config.toml
intermediate_size = 768
hidden_act = "squared_relu"
rope_theta = 482000.0
attn_scale = 0.154
init_std_o = 0.0
init_std_up = 0.053
optimizer = "adamw"
lr_head = 0.00717
warmup_steps = 346
decay_fraction = 1.0
decay_shape = "linear"
final_lr_fraction = 0.0
max_seq_len = 512
max_steps = 4072
Each number is 500 + 40 x the weight over its row's rms, rounded and kept within 0 to 999. Layers, rows and columns count from 0. Numbers have three digits each. The size before them is the row's rms in percent of the matrix's.

# k: layer 2 attention key, 192x192, rms 0.111, rows 151-182, columns 96-191
# q: layer 2 attention query, 192x192, rms 0.117, rows 152-183, columns 96-191
k151 103:490544551464523472543508530524530558505490443508527503598440587504572520475530531459521482472589546494506506502507500536543442477502541371567535521469485524475519494521473457510500514507465524581562464486482516485529511461434533466509507484503503544558478424423536458482486372504520542488
q152 084:493494561455454512482532476466500519503529490443542531531573513464462454456578464442479540550511472522574552508544424482492482506480469384484563563445526548439502504554478462532472467464556506525547499532472567475479474445474464545497497485542445546450505486427492522463516471522497532451
k152 089:480566526468498505509483444493508562504503505564492485542490555441564480464513547531533521505515473503445481471543558569534538464535600533500533513556504502506519582492547511437486519553500513445547540495475564455583440516487467524466504447502514466561459480531473480519491479416450476475
q153 095:489468477501514462511452485417478559489540485573484480479521456497515501471479474496490509492570524483521482495558484512472477527586485514494507502462566470562561466488497558535481456492540507448482490510539488470460546540451546481581539604445514441485556466484452573512496496533462486503
k153 101:559463462503549469585436490534507443469426481493581491531464550451505437501457507429556459525507461455463538449500484516497453490556567546520455491495506489494471531503523547505489545609537496489555399488546575444542504552504447561519458502482513535541469480529434468522493501518533520526
q154 100:470467477455487475503553411526458531529535456559453543531511533553525582547488571445507523543528536500450465554466491518479481455567468458528479560443471519527538466440494479454492540455460465517510525543448464507460536502504482395530507476496510513506487452445533527504435480491465483421
k154 127:464505575425504487513559495585459474412485461503501467538519563567521546466503539446474500495564542458551453545478502537541417529456557465589476527395471485446487451473465439481473524449472473500531487540454492490456475446419499514497516447596434555545544527447575487566526491543543532435
q155 094:548539527502551452538522514497395502513465495577534474491508578490536440504483504502476456537568520494497541508461498548548528559526586557468494516495454473552488497540458459511478505545563512484438498492492474492473456477437506476556504524491476491494462510530511571575485444559566547506
k155 081:462501496458458466513467511538546467487455466498482471507506545490505494554461463541480508470547568471478471493494518529462496485515480538528528479430436549574513497473536572533512459511469511490603503516556461460532519414478416527491516427521452512559530381516494523595447421535523519508
q156 097:480520548426526515429601494564550534463514386549511453514511528486541493509484554478478550487531559427490469504523432607493469538561570528527452460474479474469486511473460475448553534507494446578566527475458472520522484477501523501518483526566504483470579504482515464479514494478490457474
k156 087:515456519456467471524421432561466423388549508576507449491558475480497526547454503545472424491544491508535582472512517479497468493443501476470562440465472451481494525464558433543495478517484527500499499513446513419528508583466476509561470484418459419520501468565540463503497490557549433471
q157 104:598470478581500461500549567524425563456485552469529493451491529453492458497428551501499495495470480557505520477536557513490518469532506468429600563516505491523442460515498531507513446566553486490565474491537519464508453550553488490459500522444499479428495530490474503524476455530514522539
k157 099:513488507553506510524467502471456491484456557448500498491506444514506484477482478517534457487509429509456558447528456499505565477529536492443490503493581511527558570562558552523590469574527531483492509460547561503530488568587473505539431517502569420419432536561417491508406488474517507545
q158 094:530547471480515559431457487476582491500424466561484488455513505481479492442519432518450558437532504454471519461508510513469517570492478511495477483513517485543488548504495561539545470503464525568505528471520548418515522522436445501494514512464552474535545506562436451458492516521524437555
k158 090:491469452567545517495411496482448477468551545541497458473536498494369489522459494596449539492466486520526465419507545473493454524511536564518516407467542458436409487509512516458455454516488540556516469470485504470519496514523523479478470500457493444545529490555443552510510551519496489481
q159 107:487483428504497514472501537454502458462482524506492488481420473537538479572530478547507532483519484466442523514511507396525521481522402471509486569524487515513483560571500472515476530570497472507518451544460507501454471475554526451471500477496489474512455473524475551536453423551476481531
k159 096:543486508565583452485407574493570539481438524490569487485556491511508454537508578510526437507577533462486485513480491499463441450511601448462476498439476516542548544491513569496541462491473472491508478545554477512509436474459498520469568494503532495478474505526465576496432474547457591505
q160 102:435496510439557455472541489547465530448426469555521487515476559536547485522476552495531554498509529475528534477452462526472468450568528467509518481449461534465517474622487491517496521507491507524578497537463471467492530494453485454516461463510463463500541539461528501456488466544501490524
k160 090:453478556424505492488465474577432506415500515531473484474595414529567475565491519472453502475610497499592494488493519501569431549486506509452501484460416520511514520484505455535521521477478473481471563520469532507460503469442498566580562486570474486541543553495544494530564534526477445452
q161 100:496551471480542546538422435509511556553407481522465434531360518513496540482511517501471416534507514535543461559523563409527496486519529474554525532542534502543526485508452587492537487497504540489485481498482455502534518543466523492508497516441583480527486538512508482446533475553499474489
k161 098:482397521490547510518507442558474433517474502435512522454431542464500495549488476480509536500488472540545515555473425429550495488525544534528492505460506455540482478482418504454487524464420454581504454518462520496474530424504509535504508431479469471581476466523560480495423510504563536511
q162 093:551515507473467474485498510523524558533513521563505589562533497488486583531483500514519493449460508485535503462499480536549515533508495576575521430523492484504440477496495433404450521550547493358464516473508508542454470492429493498499540511480466509537545496502480519529489477534511501505
k162 090:511504507485450520546550615415632501496484460452514485559519547527469467483496447463558472527447491484485428496442501534427458535491429558498517452519506568462471384490563494591540515496515489494476491464556424486514591554542452482495513533494502511479514547503439517545501510501510513495
q163 107:475489534524519507508458506464513487430463560525516579583523549525477528485478442457480461485539521506566525499432454515510598528429490475488566470553495494528484475539489526531479534475499556495599499502588565500548511496499470563553443497550478497492494491535524444508486496570538471564
k163 103:463491560432480532498585465463466519523522528491503520541502471510500526486570517494583584527602475537524522477546583497546460541482502558538462498544479555490525495534521489541486525478584509555460475453454500558510463486498559507508535542549537549473540519501505482530585548462526509589
q164 100:543494503517564427544508527412547484436527523502489499504577466527491556534537485498507449474548559567515516448570476457540453491499462471509498492514520438474476531422494536452467505481476556515461564511480488448407408529515477474482555546552479496448433499512463601511513508504502517518
k164 087:470513478528563517513443507505513485479517474559525563525483517515452495486527527462464457470481500536468484514523534474548497462545464458501462470500490486520531534496554573517491453603525512466488480521622454482574461595475424540551525533448568535552408542511504527500489408525508466547
q165 094:514514532427445531495502520494535535527427519515536507540485555530486495542476514500458449495502494512512483543506607499545578532534484501540516484578478485464448491557533472463533498516478586496469449500411508520591459461522459473470508463516485461510523502559518485508467399569542556513
k165 090:547472533521492488514538526555512543519544500399509447494642491484458464569546492561534488523507535511521495520462522425451558523528540571484475443471475462466541495517483542544520476463491468530457502496546554507456531486556515502527531464499475466430497501488520539508457549470513493477
q166 100:554462514479499454501504496414480452491369487567484544475519498545540483563460498533527501562539515516390525528450489521531545562460499515493506492483532420547508517519508482439491535489481519495490555467528536490450497521414442407484524469530508497499487563515529540571479523560430488498
k166 088:463552486460502522482430477539427523506488493553492422553557568576438424550564460501439516502467610469533443445525597541498431516466495538509486564436469591520441563506534492503520495500561502521485472537512508508540476430505493484467508460510517552496568490458515539544495458565539433490
q167 095:550421414503507493512519546518421479534590529512491407490502507493558457512445513526561555469487448482455498499512497489526514493504499499491499490504470521527472528485472502465462494488522469505527421513490496500504490509541526424497545555530473444380443480534498529564515418457503541508
k167 088:477495521550524446480430513503497512473444513444496513504568499529565475530518512528529417528542516426463571524495449554478528499514512457537409538427540479500485568536528467568561457565513537422517482534535569506467436619442417504488482504492461592502465465550493470483465411498476543503
q168 101:485580446493535489542460463505486487515470531508512483513463541522467449510560520513572558496486464469447485498463537476506488483542551454453475441489549481530537478513541520515511447453502481526487476510491430501517521467478547473470527469504526444463525549498517563412529510499417444476
k168 091:493490454455458509487449445512479490496494511518542460477510532464521484559460496527492459470497538535418554470454470515593444447502538460528504581460454554516408530496472502419521472509466467576556457496465552490447549441395503485540519443505494564564513442445521441501431437537514431488
q169 101:581515600514409452558560511469454480438448531498545530492518549506525469490467506485470465586559470485526528511457532531510505492548531572487529463477515422553493481461532488474486500519424541492448515509576499512489490471502440462500533380508508495530449489452563512489525524551470544433
k169 093:511530520481474529450562484483501525497522462535394434538523529543435558506542428491489451482483539421465490481505517551499552527508490544482511500483474604533526478532472458402514582493574453485525500520492506496548513425480518493532507515590496489500524482434507496606524473522530463506
q170 099:524522519457564442489552461492526494476459542496546511553510566523451480476452469484553463576521487517476575509490461499474564507469507423547580438491545536534480543509508501489471477493515503454590471470499496487546520472512505540573516521511465539530568413510504516490427512593497493533
k170 096:441531526453565459491527516515542543441507483498475537566493474503571578531542464569511549485574449539446492435562545505579468458518462560478466578479444592439502528515520475536496566471491581529436536519450453492537517549493484504500538513501512481532539517468525566447523558467483508520
q171 097:519495405544514500497464514549477460578455420449471542473481512485553471520475539477482551515520473478486455520452526462493411497458555566491487499405436479553439464464522445481486480508501501455467509538472461481507520521561520429572506518481463521581500453448477494502422446487483560520
k171 084:530493445453438519440517509499572447534512487467501431515461444431543494435495512502450492509443499498513467520507554548489551503462492496567481518471504497479490466436517498420497554462476468439490503546497455447529516461543514459530418522572502497478467573478451438540473537506475457439
q172 086:555548425518489494462471471515537445552512494521474539466447494471537487513491502481520545506556492521495508532498481482515542499562459485594555458496448508527449497519496453491422436518499514453471499482592523478513559492470513490468446442531462513530479483497531554468518484519535433578
k172 086:511577452465524533482503518437576594461539470457475445517490534547487538474515465563497521562489470455542413492559510537520543469472510600461480460507473534507490480426521516528516457496486512447469526506423481527491460485468463446475497543551531486484515547511450576530503589459454544551
q173 099:516454444527533567528501491484464537551536498485533458472524460450430496432472487579512458567507469490474495522520587475489454500529494536468499510409498482523490508472517487519469498453495465488426497528501427493532502468536523496587542485454556556559496377439508480528490513471471471507
k173 095:542539532500496460500564486477523475555494446458475473517363532442574523530502496465511529516489536423475533486492496525435574482520514429574478542534553523569472460524477487451469523497480554521542504545518493466555505361519488485426451502507495481522532446507470506452476451499528561533
q174 108:490431465546533494453446489490515539496521484528548453474490505432524532477495505532448513461551450571477508537569578473520408458417417530485509524482480529519489527513533528561546510514461432500529532521527498444437506472542504543531557437468451529547465427512466509499471596476448482532
k174 104:504476465497530572540563607508496554429447452526422492447450435499488486504533567490418483507430482515526503507484537527443534472454499429467516491514512458500503479518422585513410525460448524545591532506456410552503467467543461539472433571536497463515487542539467490451539564504430554521
q175 101:489568490537596464534369468458510514569463539517467484473529488482490436454515439543581498434440526483454532486503504458520556546497466485496519504528543515496497494551477481480503489473591533496494527506514480472498563485409568471450477516458480550470489492585468546508515530488574533522
k175 089:467573438550483491536499550476476523566480522454525533493427589471514490527497538485509539546519441528435529488481452518541478393589476438492494527429396519518457491484538532550486528512403549528499493493503519538501482515520471447439564483496458462525517517416482537466526453500448517506
q176 095:466414443535552490524536515498533490508490505475467514514457456558534486445557495464524524468513497460560479475486484460528521541530444440472495607503488522500482478528469432556452433493508557501518518526495494464404512500506491515475456500561533504432463575499491498543518485430506455537
k176 090:498571463536492446471441512504531522549538594484494533458462566477474431540447554529466458464524479468453469548548464442492538514479529469480462456484498480480507515475493499524548465527569503465480505443542534515488471526461522463527477513498564441496508518507486481561442468523532485508
q177 095:518478478529433509449578531543523502515622459529549547530501471466592459516438596489501542502459511476508544458482455509461504508512444524490466564579508464478450485510515459507553471546470478506523497543469496550505519515524489509576473528485577516517494461488527460578482504522561460474
k177 086:460545564529486502515521536479557502446496524471456497531485516531523432435498545535535494469506512490525541507491505479396473544451590401434534452452512508462530480565545546531505535494556487525540435460512463451506509463490567480502450490492429436477540467484534473519415483535513574493
q178 102:491500509519498544480461476469477550473443530427507546524465448519466566407509450564493444526504394503546518540521609446526548500531495506506526646596538563433489490524494500575449470457472525470533466542521456520506470494560474558515533479488566556428484529567503483502490538523523570560
k178 100:543454519487483486494549513522451521563447501451466566464462591422557493450480526497517474491480487487453525510489494481393556453593529498496467537517507475586558463540463547516484557529523506534514515492543516504507446458520526426509487508580523504485505539526479523448469429442502487530
q179 099:468550629482476534463566392550527507468507536460520531574506450420522540512523529481485473477443505513527556452570510537489416487494525507503481502524470502488498531448481476472540525515566485487543501512469455540514522516477516607452449535466510581506552455501492460460501516399563551507
k179 092:495466526536542601489579536481460432509552532507488519478449500450566503478495480551484556534524480561480498528439417432475552471482477492477626425546488412505468423540521494523499526476431509464482522483542396504497535555557487547522519495469431440532486505513492534486444506549467522526
q180 098:496564473533501484528472530465472454472537464509546516497493528478504508457465497539562450533579518485526492530454426453483438471513523485514521462435511516448471556443513465433482492480532489519557470514495500546452551526519545474483487456582554472513484441492520502509463506482542483463
k180 092:464561533446453525460481562434580542398492493510541494546530412532518562464468500515524464533536586461522520467511550477601404505515537535520475478468476516515454576441532483446540546519466503521490498554502562504492418496426430464556514454510544507523472537551515553509563449522440496487
q181 095:494596513522498477456555482551554489491496481583487486478409475425499429450475539511458535534483484442466452490536488502456442465518524457450475513466476537539469543543494490578496513508477457542493501514501485539560505489455501550512493484552560500522557432465520488492541420546402401455
k181 091:462491512520513494495507413511525451417477493467538402512475494529545477534481476460512492487521537502489517449416486549581460489518495464526532509503556458516500481505465432491450451491495429549555459520415496506427539478466574504510489465544474472532513365512510505467449509580511517496
q182 087:582480470505489464406455547512595519544489467584448529484402515481531557466444600513516482432453499459445443494456486523514576497454478487489520458560526514583466537574516491502532525551483485515518524500473512501463511521477508435461493538565498453498474481575468537537421488514458418526
k182 091:439510485569535496502540504522520518434490510499455436501537505587461450488484524479534447473529508495500503479521513449506386533425479453523425509475535505430483464496489477541523519488537450509415488482434462517417523526499540441463486527549488485428554550521493511519475522593554507460
q183 094:454426520456507482519528540482497539560482543544498425483504473480525458490497526545524464463519545485520509513573446542562499569535469515513444494430513552499535509560528471450524515455496461486420526481446483463475508456477491489485489451570449432444491532478485516544496539514489513450